Part of a small language model's weights: biases, a variant of SOAP for these matrices.
Each number is 128 + 32 x the weight over its row's rms, rounded and kept within 0 to 255. Layers, rows and columns count from 0. Numbers have three digits each. The size before them is the row's rms in percent of the matrix's.

# layer 3 MLP down (transposed), 512x96, rms 0.224, rows 123-195, columns 0-95
115:092058124099191124154108072165168140120094084101038135101123106110125112113176131090142120085123159112115065143132181142142077134125108155158109126108156107136124132118204074148114152078133082104157168084098137152142091117107115149088162113074114192136127090158125118129167120144106188175
079:140133081128127195117152115157132107062049100109155081164115111138081109094156114130194108127131163166106108162100136065096140088118170106135190115126170119174149112163126209121114096130136135112221160130117145124115095184111151150125127133120134153189165123119159147162165085154121116174
086:113114121109153138150133067213139046157128079109142173106097078154069166131143129162082150129155150101159126133157142119106112135117149171085176151136078105054143106153106165116129063128137151115099175108136141176055181083144108125134085083090110103110139172139151131114151125113107130180
109:109111139191082180171079107023113150124084151120170159161127148177180119134063117091140116150138139116125128125058108084154084093181090099144119122123092109131157115102131178162126164102119157128126140110126160091101085153168160114089176122162163131136133114154159131073153097068102094123
092:058181130185112130098118122146104119148143105139065109087156153120074117104084055125066140127192117082189110096111135107143153169130105151114155098092133130107198134100090133119118095139146115162098097082120100092114087064135137119131099114156169113086046144129108088139170170118113134095
121:138111134140141151150128123096069117173174110186136102125103077090118093139094037088122136110079147078111207169126128117117111145136139127137114075106185142130146144132157111116103113130149128101141116075080155120085246125189132149153157115127100145140117108121122096184130078167128162099
083:172179114117149121109096083059125118119167105144160086134145095166147147093119144149077175131133134166167184249197145097149118130116150143164076158156069114093105126108190126113152105075078094117105152106137110159171155149104130114094123163109108149128104127167142119171147101133127164104
116:131131125145137105133092122162097169133185116099079133122130132090152062101121197105167134131118096092113144090072160178107098073151122163136066100132091150169096134170097115129123170111187140086095069105136151129145136110149134097101113091160103115050181121128129132122207089092060145124
114:153120185125186124160136132181158162108112172142145148115120131103153155168110166141144167105166096159106051151133133138126103137186152136123147074183110055068136095177115169124118086100108124087144160121120099122070126109082120134186107149165168152113123093105123188108141210136136093080
098:127126136164158152086132155123062150064204107078119084086120068110131095090152089180128152142126137143146112069154113084181044127156137105115122079140115102130088117192195149116148119103152102118117154064100080074151105126109092126156139150133114144135113155091141163129113174165157129136
100:178107133090187076107134169147130157141101181136152181133081079140076178112184177141108141085121145176138171141120155139101095128129140156106097155116152084122130159131149141140121164117141098176126136080101103137106206103133170138112121099129062160147203182120159155058133138107162148085
094:118180107171143084073106171086158107095102097135170089178127075131165158121060151188069126118140092127152175173167105082132124095148177138084086108131089147098113103115155095122157165100105108138102109124087093187126153155107188085139099118119115118133097112162149158085108109201146139137
119:053133153121135148150120152154170086095133140088143155121114112191162131144103165155113165110162119069161115080137097049111111130100122148094094180146144128178122131135072154095121118141150110150102183105158107098134161138138099167121183067154140165117151161042101173082093090146133121070
105:086154162098096109149192112146085117175136195169096095119154147133110099080124160130170130122051138093123059132172158166138138147060071089130174087129066133138160126133083116109108132152132146137091117111088140108129162094129130175100097127083117140142137142088132072167093169166164141071
086:094168115112125121155144118153095158127100095092153119136201157106121121110115124111093123107150117207118109146165101176061140090136113119143094136116126064134083146055105165145206149165150124157129075073172137105167119140113164130142130133116116113107113038137182077166119157055110132122
113:148141157165132199132101125164083119150114094124151149175126081119124137114089147201149089139185075132110130113061086103118087093153112105115194117116154108163154097070100156103155113142112214200053139135116158096163142151109120165160114129162077111126101150095161162121158117119120115112
096:129127143069158090099119099204152111101180105127146139089125102142101110122101096116118098069133125149121151123114224128118183156127152077104120122136148101078105131120155175113125170118103158124101141154090091124095136113110079066087132100144105158075142123101176133115111155104155177240
095:113159098126088141108125174159097112114098178100153116168099068189201141142102135133090152149142174123094122160122141112137165144094043098120124129187148130168093148138152133109067082206110148177106140156149084147099132106115185130135141197159148106122161118183170125088087140100114108116
120:183146200121142078115184099146138127139175118096113111094190103114144061057098105161149179118157103089125134138108117114083105123153167146097168144130129140152124126119150139073127146109097089097158156102130101065123172122149162062168143160150166147172104091172116149152052131108124085171
090:194186171178148127105097115139129173175106133150172132085116141115130094116038164084063193044093154150131091146106180125148142165044136127134108117116139146132103113136133105142131142168078115149132101131091119095164094129119116144072104137147127123097103120104097095154116135091122195103
082:113130110110122144037103130123124121107096101141132141099117174134104126116159095097090104127100155108110161089070179101109150118092132144142145111152183179148109150200181135118124087102133194201159104113100150084105141180118171137126021109126121085148114130133143162135093096086071115099
084:165135152154126151117115131109117174115091136137117122121169130118121086159177121092151141142134118090143221095115127152152081163136082108135134101063136122162142120176158112153093143188162127107158089126083098087152165085161122168185144155139163143168180173188053168179141166113098074115
094:144052126093151128102124219207116129112116169067109163110142188121079113142135113164140158124140193167180169166177095123178131175163117126120107133089072141172149181169106142153173141083122112146126130149119119129131147113141095117140158084078119144151099128098107138168108124151178147177
101:092138084153076161154104106088206160127100161144159138101114153166177111140093051160134140142121093148159100147139105173099183119096138158151162144105132126103128110146111155161137109138119103092150139101151113196075146157048110123119155095118199103190161088145144092175080124157096095104
105:144097136120183172123100164119138099129132056174079124137102140104126136101173125115071122092073166073125127145084138092101158191154136164075125154131109142142144108165027136137150120141060163150127121114140102182133121113107125127096064157119154179125143147073120147140128150086071167178
073:056151165149175097077113042111124179120161064126117155121164109126087125100134167110126117093153117143098159173162135130086150110153133178123067166109075063147144107072108136101133106139086147139113150123097113082174139125136144189106126153138111140098149142157184054101135187110156115135
109:120115134151113156141091130103152163097124158096122094139171126150061115121188162090134125158056128130137107065132127180093161137145136169129166091116047153154128092106133198110155143093129161179076190078114130170095120062118155138125171158119105104109073121128121146159080117098100077101
088:131139087104142136116108133083109103086157094115108170180183111107178111124115153169159102078096159117185205085122059138130122037125093112110081108175118139113120152202134086082095126112126122150133148166111132077132134157079077116103139135157170111190141146095094152101128095156130144144
092:105087103128125151144149095112128123157163087135140096092103171068121166112133147067179164149138136189130226146095130108103163160104156137157123150171120062096130087152083155149091085114121146123109095176145124120145110159116088137144138084156116119122091125160093098067135137125150147240
103:202152118159118148148072135088127116078111118149149171121099140099119151188090112087141157138084112153175170181064143107180084091085138135081166114116155151135125112147146083165107143104158202203166156119129094126128128181089144149114115079135107149123138126108077113154112094117103104057
081:132137185172061137153138172152109185130155093133159134150178167102160107149168122198133122144198083165148081163151146115129116070158112142083090152150143121169123110134113129112096119144119148142071083077150126074136167155105159114159148148148142136104060090106156146155090055114161174109
079:132148120148121115098107155165133163129170109118133121103146130110092176117135153151112131102115100134145144215223087124104156158156110154135106155176100074081121115051124151167140167110162182157093137092183077167143162200128170153112145123113129165090113146093177114082078137179143150113
103:138153086102103099075113117132152130078111176097132107152090149116160081112120217140101079125112095088157141155066108157120104096129135143148090102169127153188176088049128140111123096163111093141118168178094159172136142090133129141126163122206150120177091081108145107066133093130133119161
091:179165130152135073117126173123074181087172106118105122145127074170108119179113116097156131137139105149163138146134149133127137100099082149166152111153184146128108117074207159126115094127111084124099093100101079071112123096169062129133135132117116137032125094113122143139075193164168099160
101:149193129122150154138136064128138109113101123132146176120149167163126107151096120164100121081181221114140158156069134133180144124139166110094094100138135160142149096142136131092116045156165121103101148132063127113161066091132103108079140112164153106165138159140125126211110200131164135104
113:120082123119109127114086139170120094176137122174120109192100122133155079173097112096145120183115193139144089109125091176148079113117081123150169105135144095195137150076147145101130103108063142113133123097101119109113090121176153151177095106173137118162118063132190094153103083180112074175
084:124175112091119126128123120188094172092094103170144133068077102117117130092143111176135137135155185137175146110047101116122083140156130056064127132164107114155129127120135119159163077136162133162185166072059138130094120132158138183092104154073100156134153149107107093137105165119166146081
096:152136107110142141133129090168129148080103114143078204109094133109101083074172107108143133139127097138037108111154200107119150148118146125097077180153145174133151199155101163174159151129160107149133129176101127138080117123149142160097097109062119136133172136123127074076205106113137167125
086:134108117165129147093104177189126154100119128149130155126152120151136079146137162154092139158129167157145100171164125147136144147101124141117150175137130123104127125093078143131060150086138129183114097088215107124077071135080091096140155131171159113053069082085128145147152067200144124078
089:109113131093155112161169145129128145138158122095175121122087099116142109094115148087114149098091118139093168136180194139145123131143083061112142148089106115115131086135121183189119071141144137094122077162099114168096141152122130094120136121155149182141184037153125111035090095152171088075
090:165096113169061165139075078160097145133114101165150143157111145143213080131163139125206082155206079176091126115127113157114112088170133093135118073122132098140103100138144100147128096124106155130170177132135147110159156151124114174118126178099089144125124089109195104150135105106115078081
099:095177122182105139128095092114161138105123113123134101223149103153149150098199104080194073145129108145147092111104110171124130163172165166092117106123155156179085178116103087075121111146098154175096179119109174090173076087088100119149122124148150132118113140142142158099082088115133090149
087:087184130153142104141082067142112185153182104122136098137136108131140125123109158096096133122170133176146131080112177104147175119148066147106167142180123088105171111080118098129181112150126136162092169119144124148145136129111101155096080135165070135097177078139213043127111158122076115121
069:134132081132034144117109154141152110121050103116147147095132144176073179154218142105106154112144199139138192087089134127117101138126096133178144117130143135151087161122171116128110131136145137133164090140119207122120070185121161112078094111152115124176133154097115108169086097107119112101
101:126152138081139107110052149084208082113114140075131150152114126098161080154162134153120091091115118103153142063133069135136125118123107132167156143148105119135117065148139124118147108156092121078167145101171140156099126108116165141149172168173105118113102195209202156165117126066103112108
131:159116166096197145138173135125132133151113088143131095166159115109116100087176125078013139125080131151097213107174191113140142151118129111145142089161127121101104160117132103156149123147122086099160129134152163104121200113113119088132119123146175153098097204091161142123152158183135088116
104:172134165124073151128182079095174111137107117103149124177081148114130170149100144121163114122073127094124120155123101115130052129144130168155101137118133136096100196125123173129116224149158146076129083202129112114149095117149121112121126091048162106147069170099101076099085130138109103130
096:078157140122141159148125055080146183103105156158079149103184089127145095107104114114140115159152145148190130176173126116184153131168091101166154114147098102116145148153172099145125135129083125155079168110084153092056125096125094197113129174093097122122094137115103147140165143118087214106
099:093130165166072157088134190108193152142119133176126117113125174106147140112091103122181087152193124098152118178112204103124117107111113113054150100136178142164146173135132137182105069149081138110097125082183136168113098135143138119098095119134083142112092186115074123132117171100122121172
108:163123133182182099067117147143076124120125108153154158168134045133011097123112118129087125122063154125127115146134155111134089113037096146175119148126132123126133106124098134110155142163121142159163130148167079113075079080125107142119085168108099089151163124133102089111102127152088088147
098:137092071148075092146076142167147128070098067123148157115067178134117162145073098152145106148113154165164135135059169073141146106094155169190152081120144101146124144110118163126172139113157106166109148119094136175134061126079087073097069101145082136134091127102130125140163132142155121151
104:096098081160139156133184146125128107180136154131140115166114088095100176115130131139030206110094118087121160119063137121085135142171094068096146071130164167126138136106053089149115148113140108125188135144165095091091151112130120175123080183160102122159123107101139127124141179148110166117
122:134137113118152101106093108092106126139151169093170123119114203130162143156201062090147164141099160129147173132147113117117087173151104104142105121168178138134115172124139156091086093154096122123137084121133140158145122128110117103154070032147128065103142196108061159161097074166126117170
094:130144143126154214097116109121096176099166148117109122105118132188079125084118090179169110116103099119162140121130176110113097112073179128157110165120143118106105104117123090143101114095128149130157119010118107067111143129092140123080170150129103146132126142109189097176136060101108115056
103:146149216109086108148170155107138102133100133110186114141169182156140129183106110142154134158085170156115162170126202158147097175193136090159148068140165163137147164111117124182194117152092139127145105145120178132127169119175064193153159157089127101133143096120150125106140153147146132151
082:093125141143109094154104148181157144197136140134157154140156039146142165117144142113130151114146066141098169140141154091185141131130172115107092129108083117067084141147087104121158140158124083153137162119110092167119161203128154117044090124097133168105123153101177146093164169172154139193
095:153101147182095141112118168160090173155089170175084091145105118196139087108204177102173155144126127149152139176168095126110126150136205157105121082095128149154146100118105143081145156137131140145104119140141131143104193157188167167140092133180125074111164114153091125150122099151183074118
090:170192108110137141083182084113123105097088123133155136141133116105106116120138192132089130153110123090135127154078144142120116077115113149114140203143092078190107135149116167145156095138084109141128105143153142154121098183018040158145107171118090127124137136159150104160086142169092080105
116:220156144095141096087081144151122101113092115116108146148136152119036077149151147142119104126068124149105126168098137146130134149168083161146167133090117169098092090127080137156154195122119120161104149142113171154169115122147140094154169153192139076138124088189214121108146161130118150129
093:095131098137119074134060104219140159123106146064147136076124158174125126115162135091107089115047145158137164102096161123149115155099103156129096119175144205125046092148145163097116129065125118151091157135128121144164133088109157141171100129136182134129117099147149126081168112078131157118
085:124119091140161103149130114129157167118206169107125141114123149164109133111114096124065204179198096096102170152157124149153128183167150143130113118145091153174141100058107075125126088144112130133062145155135104131182139145161226145113149105139121142129185078141130097120091099105102145167
092:158065130107142146129155154183112054171139132154121139111117107137133135178038174138047104168130136074147148163122172154152174129136101076127140082086160147133118165192150110119110084164125151144146142191116181122117131106156115134150082111152094140109203091126155180156125135131167125127
122:097129105125090133105113154109125055179118135161125155102072086167158157166098120127065134160143098132100091062105107121110129137101207152152113093144122069129130057137110106139144128140149086076124172156135086115157104113072079139182167117114099205115126113070080146147126129175122142154
076:149100115164066134044157099125137138137093128131146116092125117174109105156160114168153163171141162126145132080121093088088105065111158119146069152137170107125151084135133106141069119090160203108111123108164160145143111184118084167151150113065157086185113120087088144084111083094148086117
101:119107101106133156088142147127138151133121109086159170120142203096178153176111149125140175084090081094055197155125105168149102148085094140133086137125116114106084134136130124101141162178118121136148155082106130096121152050056131143149138147108195175102086155143166136047146128102132093136
106:120143119183115166219172147125135161110161081064096135099088117127101138136083154102078105055115095125076100096149166117105152200187117104123142131105138118157154096101148170135190163117114134154169073151122106103067156109095147121152152113087108116109165150109089080078121103131136153146
099:106170186106149107101144108167126191158119119108100088065143146134077180158181113132109097097124155093050123086082154195180114215147100116105116165157099143126093114129134131165171128144074130099148097111142153130176122148167132112166111204077122106149115141157111111166132123108113157136
095:074132132127159119106114094115174094113104141106141153109113090187011162132093134114104155097094121150102135119087127146148104098201087176115137127212122087157115140149138140094102140156134105130157138107085111152081112128082157128082165152161122191153150099058147101169142152165092145156
106:107156179149104112102089107137159122067172109162126148058100114154099112124145168160139090152192140106172150121079125096088126124128119121145105116078154114194093147058062169108130103131093113144096106140104159131107094085156123162104119150105147175101128131048145185203177129154120110119
088:106168143138121112138139125087099107137128105124094129090126139100137083172106137125078138075098112138152200177192105099120178144111160093159198021113085110144102162128106123078084117124084087153165183096139120088124147215155134127111109129131117165094105095100128175162129145143134137099
104:105062197184092153131132111162161132173158165146182108148074110149135154117105153107131119163150158113133113117126136036118093114107125105134121120113080081134152112171139137184113136132124147098133083081161166213164175098141198097088119139126051150110111138116130145142088129119118084168
093:176163157175136143173196111145108096141158106135095123114066176103178080115168178121137157076137143162121088171136140164110086158126167130098123128096149146155119151138076110091125165128164171085097128115131088049100162138114138091158112100094092082114115169147042121140095133078155156111
110:179123123120148112122108153119099149171176128092071074174092180142121161127182113084115087139139093099132140115089137119109146201129160123090165096107101145143164153089098147082125109150137132137119120168172058196139108119184074117102099117123108019131141134138088127103097113167161097109
# layer 3 MLP up, 512x96, rms 0.238, rows 124-195, columns 0-95
088:142185136140094107097188109129104154142143145125121138167164134129110146159109085112130147073103105173052143168114182117119146106134126137130126154166087146109159098067190125117084133129067110142111143100119121144174156112188167137075184070082110166092146157151143142170164092141163079053
095:150145096132099092108178141092135157117103118148086184086139177092121135101144077072149087121091151106149105098101112131131117120184101112120168109105112189114091091150162073139114166130103125144126173144062145115093093105150094079170156144124138185094145201136104225133159119118074133097
105:097137137123125142121122065146120113117150117125107164155111095156046084178165175132179141123123113183119125147154098162086113189078164134109133078107136063160110118150170149089172100094112077124090166086093141215152147124118143174125063127139097114084179170134143138129131132159085145162
095:195103159089130109115098118098114131092121113132173136143077167150134177113156186153177094116073138142118203136189130137086065104156168091132096123138077136171141157140155165156136164116126132102132164140075151177148158141101124129093068136076102146134159131151192143129062167091132157169
111:117057155123134160108121149118113120186119107124130092090098143132177079142084123105088182145086159125101119072133113170098100190193147116168135088160185133111107120133112108172085156130110182164153091127127128094153090130069095169202080120155144139148166154124158196139088138141107129085
112:101128170097141188162165143144108143165120108142125101160160176134181117161099157165188097113096151145170088095112136142104130128117137108139125138111122133097165114140102113117199112095127081116156148136138170140075162083162076147164109139178128147147067219035163157162162162112153087106
098:137117122180092164143065101093121129092127153130187130151109116170137145185148154113147180086105131141155101109160111115154171130154071138182120105025119128125081133035120098125181139149115096129171138151149065177157162132130183156117112157102094112125120112115126141138047106119127095124
110:098097148120173133146142075106101182150116047151117088209125131120170095157114163148125166115031134127120114191158094155121120166136181144131180115104107141093101133155185141111159158074129112125123037147135111100138119179120140095171101107122160102142123145133081103158101146113107108171
099:113149105084112133108110138145156162125091164102107113183116157107079118160140132105104134122058087155137099178142159130058105131118163159162117152055192146109194097121153119165169123141106073100181089169129172137107114065112166140165134106147150118141205099171168121113143097159145090165
089:152131196123117153127151157096185168103075121134119175122164163048107115144055098114109149107102158097170117142165153112139079143209114085137157135139127116142095172132197078082176170145076122132153140171170145130162122093108081134119133108097177129109137111157146138138083078107101120163
102:126114101082162195093139158117064156154130080118154128119136150088154162134109187067127100096167103172154145081132115131134091105150057113165155087084129096091097165105130161137172179143096089135136078141126141103162152067108102135122147097124172121057142096179140167101153113133072160156
106:103094153156137151104096109111095182163140110132126158142174152180136135109135120162139138156169189097171130090093094130156076099152111133121185116179111089089089113135128050169140098133135138117078120144147124188071113084092190120163151075177098107126190189142163141159104094084109130123
094:100107153156133123147115142072096213124109102088195100136133125110122116152147092165058118138138110118159146148142121166168204159164128167102124080144138090138097115133129218141189114112136136055140112065150113120142120054147111124073144119104145167085069139136149105149120164127095140147
101:091100153129171154130112106121126139097190130151076189108169109132065150116125152155159145107099100121136116144135110138149108156127091108116148099132134175132095050158148155093129102139135107170135104098109074144118182115139107181145143069180043115152079203086081132164135126194168105093
098:080099080146124083079172127112160116110132105159079127121036130121124106144118149084102174071102157136138100129153145130125116141143094114170142123132104127126114134168119194105089146103113085084179098077084162203116151105158156077128070131060125107135181091182129118137068103136116152114
100:143132091064135181133081119105118051147133109120142177161130125163181117149105125143104128136099194136122094085145166123142112123113128150134103147140133072104123085138104233142139117132099081100205114150122141166070161181106094122109079180099117151096160159121146100183127187145139139161
102:084128109167124127126098049108143145149110147152063148111139162103116168141047121202157115153074145162126098160149109173146106141187163162141123133147140101177165168158087161131062125115099152178048129156110100167140146092141125063140097089097120121139100139118096109140140150134096168170
109:080127207119080184149083127105129089126130098177140142133112142125076125113134133103126170107128163203117121109140144164135131122164144170069123089066121149082174135122089120155085132115142155126072122143187117140138120140172123034134143098198156148153103138152133092194122142150076090142
093:096107128122156126130121092202088119158158126164131033065083186046150149141098151104133133087202115146127105118145132146146190174109150154130106132097141094175145132135120163133093167100139066161159117175113093138146088074135144162120139097058144160157145119124132158083133106134156132147
083:179121139130136169196067141116116159096110110167105087127142105120115162093068102106090110149142148120093085166114196147074167132134140110098137113110150116149128102104098088096184080057089125123099164105140126202067145167173131082097087137091088124123093127097122172149110105141186104138
116:119159128112128147113183147117153055153193119092088144176076138135157155127097150136111150099099102170130109166137094139100209139099121133167121142165104121133153121038127164127165116124106151140080146110170118192152103155123141120076108079154062142120074117135176092045091139127132151136
101:104118130163151137092127125113139112112127160152134090108086125116107152157122104129173136132114088153131066200044146152170196111144131084111071163079181136178158150154116103162087149139155184106109103189151127203149114107118134141152073114143129091131155109160159054137106099150157180099
104:090116106107103131163152169155062199180113064121154067140132076107097136174096150084126121124146147076130142117160073170125143143116099197160155052179125107138094150112101176108170140117072114072150132123116134156155167112094179164116151108152107155093152091124107132101099125124104111166
112:150090114123079092154074109142101120158165158144153121119109132095113116115168123085133186061106076151091175163134126163167030078107135185127117102075122103141071094052145112151101156118131096150127095158138152124166109159176132127129147134106098135144181129146109109106147099131085046123
114:172104121075130115169122166181141104173128155137086123106087179077158127124133051142150104144135094160119047089128125109138143158072136084138111126137135149120117146115154091118140202043143167156153096142162131131113160101131130056143124084093204104152126089142107163172107131169105103104
100:102129077086124108149151152079158124164149097126138102178051167159150122095133137183109121104117177122145089153119099097134094145120042142122175105134173152117063103095136136152086182151085109119140083178138104139122117185206115112155072112100127110169191177142138134120127142143084156124
082:082082088087115129139121122145117083177149131175182155116151112170188132124151128087130167119123132081142151112114144116135099130137100151125078087170096147131183155150181114087088191116159144121066192138143152174147160116066085160102051095134118162157175137155137108129167126126189165104
105:094129145064126128150101111134098158091160193160201142182094041134127099141139150179098134132102143153140145200127132100137050153111146105167109142204136097107108113191110088116179159140116153097153136135069114142103119118102130108150127091142084172128118121100161111109098100108084077117
092:070133151143131156112160143147118041124086141111143157114167140173076119187147152167121146113123144158104124085175123116125118179096150109168121130100104130097145156157037130112126134128145097077152161194097142198154060138138090130094118125099155170082143069133149076127156124178106083127
090:137131088086118098092128121118093139210143133123129105141183119104066160160104105049119173087126167172159134153108164116185141211072152117127137125105148156093154101117151114128188185180170087143116163173118133109141072171171129167147129163129082109105141167115105157116128159152151117146
085:139103114158065154110108162130131118138088134115145129157083157113119150213096101151128114094199165119131125101168127124161190110117200120093075178070137140163153103103077068095102178157135130100148180111132174143101090087108094106173150140101122070135160131139126135098137097159166077101
099:202076116120149147116123110144171147078142097121175151119099093087084156111150158195152137093157097096076160116088094125111155107141145128080099088104101093160118145141144115137126154081188114148158183188153107170149145139161128058056129155148130125186139160177121127163142147117107114192
085:111109145090079109184112146102108149137138215051170197158130154144162142068155148131102168106108117106071098138128131121141137054108157112146150126154141111096138182120108115138098093089162132130033138136122119089082119133134129098134135145146129174186174132163157147123143095132117209149
097:148075122144057164144034102126162087174148084116157108147112091165102139145134133186209125198081122144082134089117112140089131065107112133178141101133108121135097090137112110146121110129086110156130140145142163145142126149142173138162052149121186137143163123135147184080151174129107147144
097:075080121127191119125141090096106099100120117160160165164076048067116106107169139103155126125117106123129107158114115185081048133132142120198082142148166083179110146107154131116126115131091169129112163047113168173126121112142137124133133182132125110070153110123095184116123140081144089140
084:187124143142156121128184101111191093151164164113099116199188196131127147060111152117145137155099064136121136106155098179106134100118147142164131129095129094094129154090109154080103133111077118144099175119145122116185071155168152088096168165117142088064108168146137139163131078164133090126
099:082123152112132142134107184110125150126190111121099078193123099098123139133101108084167201104119101111126212182176150132126115125138135149143135151113080119156144122097162147121112176124116096122173149172101141121092147221167076123143110125056178114139119162127095159079123124095083065130
095:132138106103151167072157166107065174181121122094136136164145135077095155089130171114170172116125126118094107105126110144136153155180107115175098138164131150078141091116122140168113126142143107140122130131137123153145167065201175162104129152147158149200114165022164146148181173132140111173
088:077103095081218113116113100207120089135157105169163122101109140089133104103156120133106144140135181133144091124130146101078072107136126057111181083095140140166082125158077172107135124106112105086134154117109109202120155129102098124148153159147110174116077134124171139147066187130147137091
096:113175135120098096184145176117163127170175119071141062129152152137087182102112110104113129160101106126114115085131164182136103125143100129153121107154101163122198112128156084107124157197198141082131142128107109108081112124114115158121211080119187186153115121189120094119134130105156080162
091:078149105126149155111079162107146124169147160100085178181118101092146182199091128119087116123113131100145118163091157152127134169162185168118117162085088134082088134124117143082104119148100096108161225103074126113149133068138128135093065136096093176097142139111107177128169154134122100158
087:130126117103148157170117128144097138153164144131098110148201138151103094179098133074101158117137205076164142126147133129178110101163088133105172118128180091142116132116126076107180087195156104112106112132129144112069155113072116100085125153160159141091129214101147134179170135196118135171
087:088106169162140074122150096129115135164112108156134147133153153139095135114166133152135143132171157176115192163170118161125132164137159123148132131088083093042140143139090185116188161162129167144107177130156103167155142138148128103081148076148026196116112099110085165182159152103112133117
100:158092155170100120097149191123153143184105069125172141131128150119082109097166115125167162100151122096080134164159157147166136179150122113080166087135094115113131197122167107164105115122083120124129172170107211202123150165071097165140150136138089107160169149120169156134076136119165165125
104:122143150161128132088092125048160193076157125117105147149120143101149164178081197150150163136125107102156077083115078159085126101093086130113129117086141138117150102134155180082126169099111191099087130135091128178177084071164170140132103101157121072157133136171092148162099149142123125100
097:084128123122134139098090087088141128105053135128110136148087088154204183122165148113096129080158125148124090165130170154161146071104155201067140156230098129172117150134137126090152155132152119142124114105105146143111139092080126112203121098103138098119194136136103116133128092130069117154
089:124125091124199123119118191173146086167109091151172087133125126154045147170182138126128114153141163156088136102102131185115142135146169062212111172157160090135110132081113087151142194113098141134088094157143128196135141110106150112171115154151140104097167118162119159091132091138142111166
104:129119187086117147131130156104090049126155059119123128118147087112123116165090148082167126108150204131126137108085122173134178148115162132178195140101103122099159179157143180126098133155145131077076139143073124183132176114159139105139108144223143124117167071108138101153111099112116144128
112:102118170104125171155131104167109162148204098095115143167167105092099134102079093122131101079175112144145118151118133135187155158141144085127111073095113142136136121147097123194084119105136123099108143159149049090167147165126114094126110109143064147084187146106124102166146130146180147230
098:102123132141138127125147099139143129072176137160149126078157122141165126199106138168135146157098103153096091111127168210115116119085135038083174076129176138121061164093136114175129134107099122112146088171092092145134120133095188189098092142130134136130102120119078108135105085166065131173
098:100065078112078132113138135164118126088143104062180166180140059189109117122128148175137080166141114148087165105067155123150116139190085134086157115166056106106140134137142136158161198145157162136187135124107121066158139094143132196167130142104130137144147095119112110139110143137111154112
105:100096132141067157130125123153130149166084129145154110129124105162086055130094142168143100155115162128152099135061146165140073208102188098179139130086169194126195085091122095154114106092124101126117147152055075099090092128110120124164124133072169110131137136166117145119088134108113165104
104:199112137104111093138154149132081081103140131201156125113122171114172069110112160121114144162147167092192105191125088176135119078156063121106133118092144074162137154151119133120072117111142075114114164087099130145160088102096093149106121124128200138139133140216107155156152121155086142121
105:146083142183087097126146103169148174139108183135191126161092076111102115075132093149164086134087132192138073141162132159143111086158097157117077118050203135169176111119121141159097123083192097116146118171156129150117136124129169071158119139131127105164114104142158103106128122103115165080
098:142122131116135156147187108066129165095056119161087165110123191138083097122126153138197103151156175141123101161083126150130126124108076170159176158182090162217153128148143135122088132106132117068095131160152161119134134058140101169190117110145172117165133131111116106138132104152130105068
092:134191101098129127145119138153127150164194146129127119133193075118121136191127159139129079105083103157151094124066129170088114136072094134104138164085101099100195112068110122100182182106073080174124145116095177159105119068098113103155116080082133134116103144150127174131107102164130143157
081:074086149147076099169125196170151142160122141129142106143088189077118140134116079117160117154120161107125165151169137122163095147101185084156123107121164175064211101137145069102171134121179132132125146144095093096112116049192136084135156118090135102124106099115108158100160102091128128120
111:118108149124166150172108102135064155118124134093114122112087191150148108104103183165162096125175094116083079152099125125149149187148141101066098107158133086146177147169107138146116095174158081117190181120098100096074151096095103135163186066128136125117173199151130162120104114100123110158
093:174104091093127103073171146086130211103096145117180133138184148090069090121091112155154122152075128099118145165132176121143123073145107132154166145090165095123115125081160140122135149120159129090100143132139144180138114121111067131205130120105155081132102175107141049122171068121093100131
098:138122146084160082165087102203083143138061110128144156140152145149147098121136154155162079097055118151150085134131131136074117109110137078123131105122158126079086167193181209132172157109104060089147117078125131129109136160126087133130110161174161119123161190131114174149152110165129137126
105:130143166123154173119132129136138160171154104135138145139137100117122147163120127119077056083076123152152159107147127070139136107100138180137083109085097073179105143134141146192113215086095108080172126115107122182233120143134112134132109168145100152105136078083142122101139179133130188152
116:079066105121149114131132135162134130121160154098163118132109095164119180138142158099191146131077120114101116119105135112157134096102123145144097159128190089122106104113085106167160121163096135192205187111118105170041130113077118146185090104087079173139166146123151174101133076088079131127
085:113166118111100115139095130109094137143213121088092105177110126144112169123120143138085105072096124160165182104108177142126163144123088136195156082163102177128109056094140145143231163125058150117092142141082114151165139104105146110084172113119146117100138173107121070120148127152146155138
101:154124186113113109163160123052128015161121138111071149192114108107096124141148064129128140179112134175131105134132152178167113200105115139096182076151107106085111147139159129123106106147144154156115087108126117131165127129147105095135087062168072080144125092165120120148121148148110112167
102:091132186060139172101099129134085105076138130112166144210120097101150052110139146162147112115107120115115219109111120161149125113172191165106106090165107097110157171141103148116131147172116135125172191158147166140088125118140189105134113135171149119135165120160169154198125135151086128125
099:099129152119125175210191100129095150114109102126050147155153084082145189141122125123149139088165188125094118113102133139201096114098075083114128133100150153101096155157139117118181163053138127162135127173109093138124111134175053116121091119090139103106075143169137089141118138156135084141
096:113066103119094110101130136097121166139152130109184126153086160119174126158106096158140091128136071171125149184181103130121132095089132129147082143112163140156169089091121158165143150056113148182104134151140101113136081148198145150169063105091132132091074164155167175055161101141113162106
104:135139181146151131133164087110135120139102131112194091061136106177106145132092130095133142071122137211113136127108155142126139125130189115149105059079098172072158121134171134117088101089149099092155150160131138127172136150194120176133158196165087135152080117136083112095193174145111133108
087:141141111036146112100130136114154118136128129110124089063108125179074156134186112143116180163178192132132133168112161125120164178190182107174171130173123100190155110097118138170135118180122160148125179194138098165101137084081146114118137143099114118111129119153105063119114129157073140131
108:118150160106160114115127132109140158118107175098106189117132127098131149142103121142117183174184143135100135141129103152126122118098137121118130137147105161120132142043171193068122068178121061146117186148073097110108151103141077167185149101121118093183120136188088134107170201127146068098
103:115117125076127088114102056150163161134147147125152119110163088101125156174191109088157110166109151106165213122135155142140163139057106138155158083109067123110114070141181123171139180081141133154129160125061091161101137091127165159148114103145107143157111118106166129197095096128085119156
094:090069090092146160092174124143168199077180065078104148116129195096139048138077135133147147108132122130152113153099186194087092132192165077148118117157127147114071167103125097141145167107111125118157111128075112107156136147108098107145133144104137116122105137121124093133160177160161130090